Weights of a small transformer language model.
Size: width 768, 4 heads of 128, MLP 4096 SwiGLU.
Training: 779M tokens, 3180 steps.
Each number is 128 + 32 x the weight over the matrix's rms, rounded and kept within 0 to 255. Layers, rows and columns count from 0. Numbers have three digits each.

# layer 10 MLP down, 768x4096, rms 0.068, rows 423-465, columns 1920-1983
133112151107115104133195139147121160200117132112095071147162171103132135116145099147089166176143143161147131048157110199120169157162129112122111140153092145094095122157145140152120129115153176
178128106124159120120113132118123120137145108122109156157134144096088116112155150195146120144117095096125113135072162138160071122127098151136126161104062166160108078142135154145121123140137144
146151194122150133149142109091061130182154075108106096118138189112119174092211126143139149132134126123123112067064174087148113116164132155108145058094111098149121095167072122185156143094131167
171171132166126142137166111147114141135151108102122058112126105106097163056111134143143130079156108077168177103159115106127144172110115091127085106081152134164121101110078129131108118088111121
085116114165158122150185115112130124088128116138133087095113088161076133140162139112152091090078130155152103146129070095182130091111135178147100131074138091104152201137117161084135140095129190
153087150040057114162104094110113074089142173103044100154148131106143099172183097108109062122129069143038090112124161088090108128185105101131140180125197136103109109122085103170158144153120147
129083088117104122170093129151116154121093130130125158162158161169099181151089209151198126161107102102096070137144158064148106158135113110172124117079135143092105109155121163111110083097147132
159112115161099136172075141138130104193143073132121040090132125079151122151094149123098160100125095154148175119178113116137149103109163103150123133082080152067173156170106112075091120146104140
153096131101068105092179127190157174194115125108131104102151077099058163127112130088112103176146166151143192137090203139120056165110122134079170158145176149104179109090151185160145126063091153
149114070117110129184193185195195211093185145163139144144105199096094156136127147100103130132145123116083117158135119147071127140138189156170133174123168170083157141077143114088101117160118138
127156181123152149114173103129072115157078115127157125116131130175160091169163095087087062169080142117129072108092164126116151125158092163099106123097122144140139126139127076081132094149150079
167122104124097109091164153058086145139121167157137115089119086134151115147167131130135108132195176092163070133124164133138103196132127122118169155157108088135164163145198091103106155179176094
096130191146159130135121144156097136107143122067145065150204151191176121130185142118198149121088102114169140115098184132099174126163119152111115053102154097143073144134078086111105191122161142
114196103151129169128148164148090115136141108144107051132106128133093179133182137063108176075114159119082121141152094158181131081161126161120111075093114167203134135114166123086105094098152109
090131124099103089108122124100171147127155117170096128146086116124183138116132082099108203138106117119101144111120080093099147178165192101142149166133146100155126079148139182132106168090157177
150161123147118117109075113144219157124114123117121107106150163107114167127112133116091169092133086110100096129095172146174131147164160109148095107074102133046136078151118117161069114112092099
112142160137132049171125110187116102104141198107098096146092131192175107078112133089198111110157141196184145139053075167085131090148150167170157213125091136174148105129069071112143123100172094
127132066122161154102175106129132218127153110125161153146120118161116139123085151172164152074075083112146115092126092124140138159166152191119115103158104114135129129138095143103148169116140167
111169127131167143110127087107083144105082095096079134100135084158134071077086102098064170102125112114153163079072101103117119129113077142123107104136153141190088157116168069105117136072162161
179116158121099158088088098168056136101108118128083067107090084115156112113174098128140089130143156136180129132082109144147112136186165126139136144113105114161162114090175147145093095144159139
130164072099109062080130162109123075162130161122081105084107148102056090093135062086175109147097071167151129083086113110134122163160125147093124132142094101110115102157100177065095143157140084
065139126164104139092215149133081194140130141115068137122145128140157098093171160096123149203094095120090110176066224104135095169107114185134120131061135147105113142079122108135132120158204093
149163156172136118174109132159096120189074139238101110081149109172112123113153136129135094142128115138144167093071113076149136119090142095139139144109162119130183117134093133137162087124118122
095124127120096118131149084203134091101102132139155126108128158172106126108160111115123111118157095144128083166197129102080129135144157099080115122095093164126102123158165111120099149109121117
158092061155132096105102137130140119111123085120175172078106112201133104109068141128112123175122117118112188121075122084178139176118131170137129141143149085211110110166175126105158154133150114
127082107134115089138131125158165107108118141153100171161096127151102122082089120117144140097065073119169168120103116123098095099123161157179051135142088139088121159142137140173131131140153102
123142132090162161167147126130146098092119138085131164137158171120067115081140159122135179060100116133075074084068094139183095177159087057156117091106118105159136123110083140146128084115123116
113109149115122142113115153136128132138203119136127095143121164138139141167135074183067206146108125116121153138110128106141107086137105137117114074104103147120170093101175100119155135098090176
151154106124140107173068158125145108125134157108115119110141068157161109143090098101154117189136162104172147165157146136158106165154122127115135119094183101118175155138115141167160148149118111
061149164137151150040142141112091139109092173141167150143156178123139165138127137178128166122147188135145100058107099106082204127088083134093140093115165122051142122076184106131104159120102108
091069177169156134186141119119106087110122158159129145126143114102103114089150180092176148096191143138138113179105171111161147095216113116148180090166093143174216185189171133109127161079119097
098157129109185118139073150099187120144144122133122163067142092094136119113114121157145104097109096123138124152072158173104156140103093107130141146081124117136100094255131096102134127114121125
126132124125097146111143137137100167143131121174062125183095112151091170090125087183122149159213139167058133054087135167094111143103112074126152108128132081134187158082128149126115199114103151
129166152120094174159145101137165173176203137172090117167164154156080121100170063136116160147159146098150151182128121166159155173105099137163119145108101161134122113118146172090110167161096144
118191083160127052145107141099176149100159142123142115128151137153154140184149106108109171147099087123150120149116099165147096106137140120130113051106203141118050156096147092116135137123109118
130121134071146147174179094162146156154120161151148140125118095194113054078076071145062132127123181077197132153167165095126105074067136113090102108015146059091106115051139139125178150165126166
100104029132143099112140175084116073083110088107112096149124104125045092125073128095110089118105093094070133124128079111080128157095121149150156142126157087112115070146176095150091134066108141
102113112152088089111148121124084112157141083121097088085080119197117139112192136110168166197068136128156144196142079180121124138165120117159144078164111125126116180091135152111191128133138124
065149145114154144185130104087125134127117148102120101115175182170111068117154203111096112098203111078147154137108170164133154137173122071072105113084166140082117130116163155108121123180135110
160173167096107150160110143077109121159143106131118175195119173093102088162080142158121167127133166109132064092109152161104126144131134187147115165081134141107139111122126127173141125150154081
127085062102129160081099114190137110075109149177156100120136102146164108154196205096168135164111141121085155154110122125110096122136148102091125097152128179127067139101140086096115156176139145
149139184158175168125148132225111168138136098123126089159118093102231132187200062162113105100037095109147119096118134088187102132129141189144071136115122150071102126170102115134105104161184126
134118172152142128155136144133088079127144156117052120092079135100123137115146128160143144191157131170130151172104103196133132133125118100117112157193064093114097150127115186158153089085125166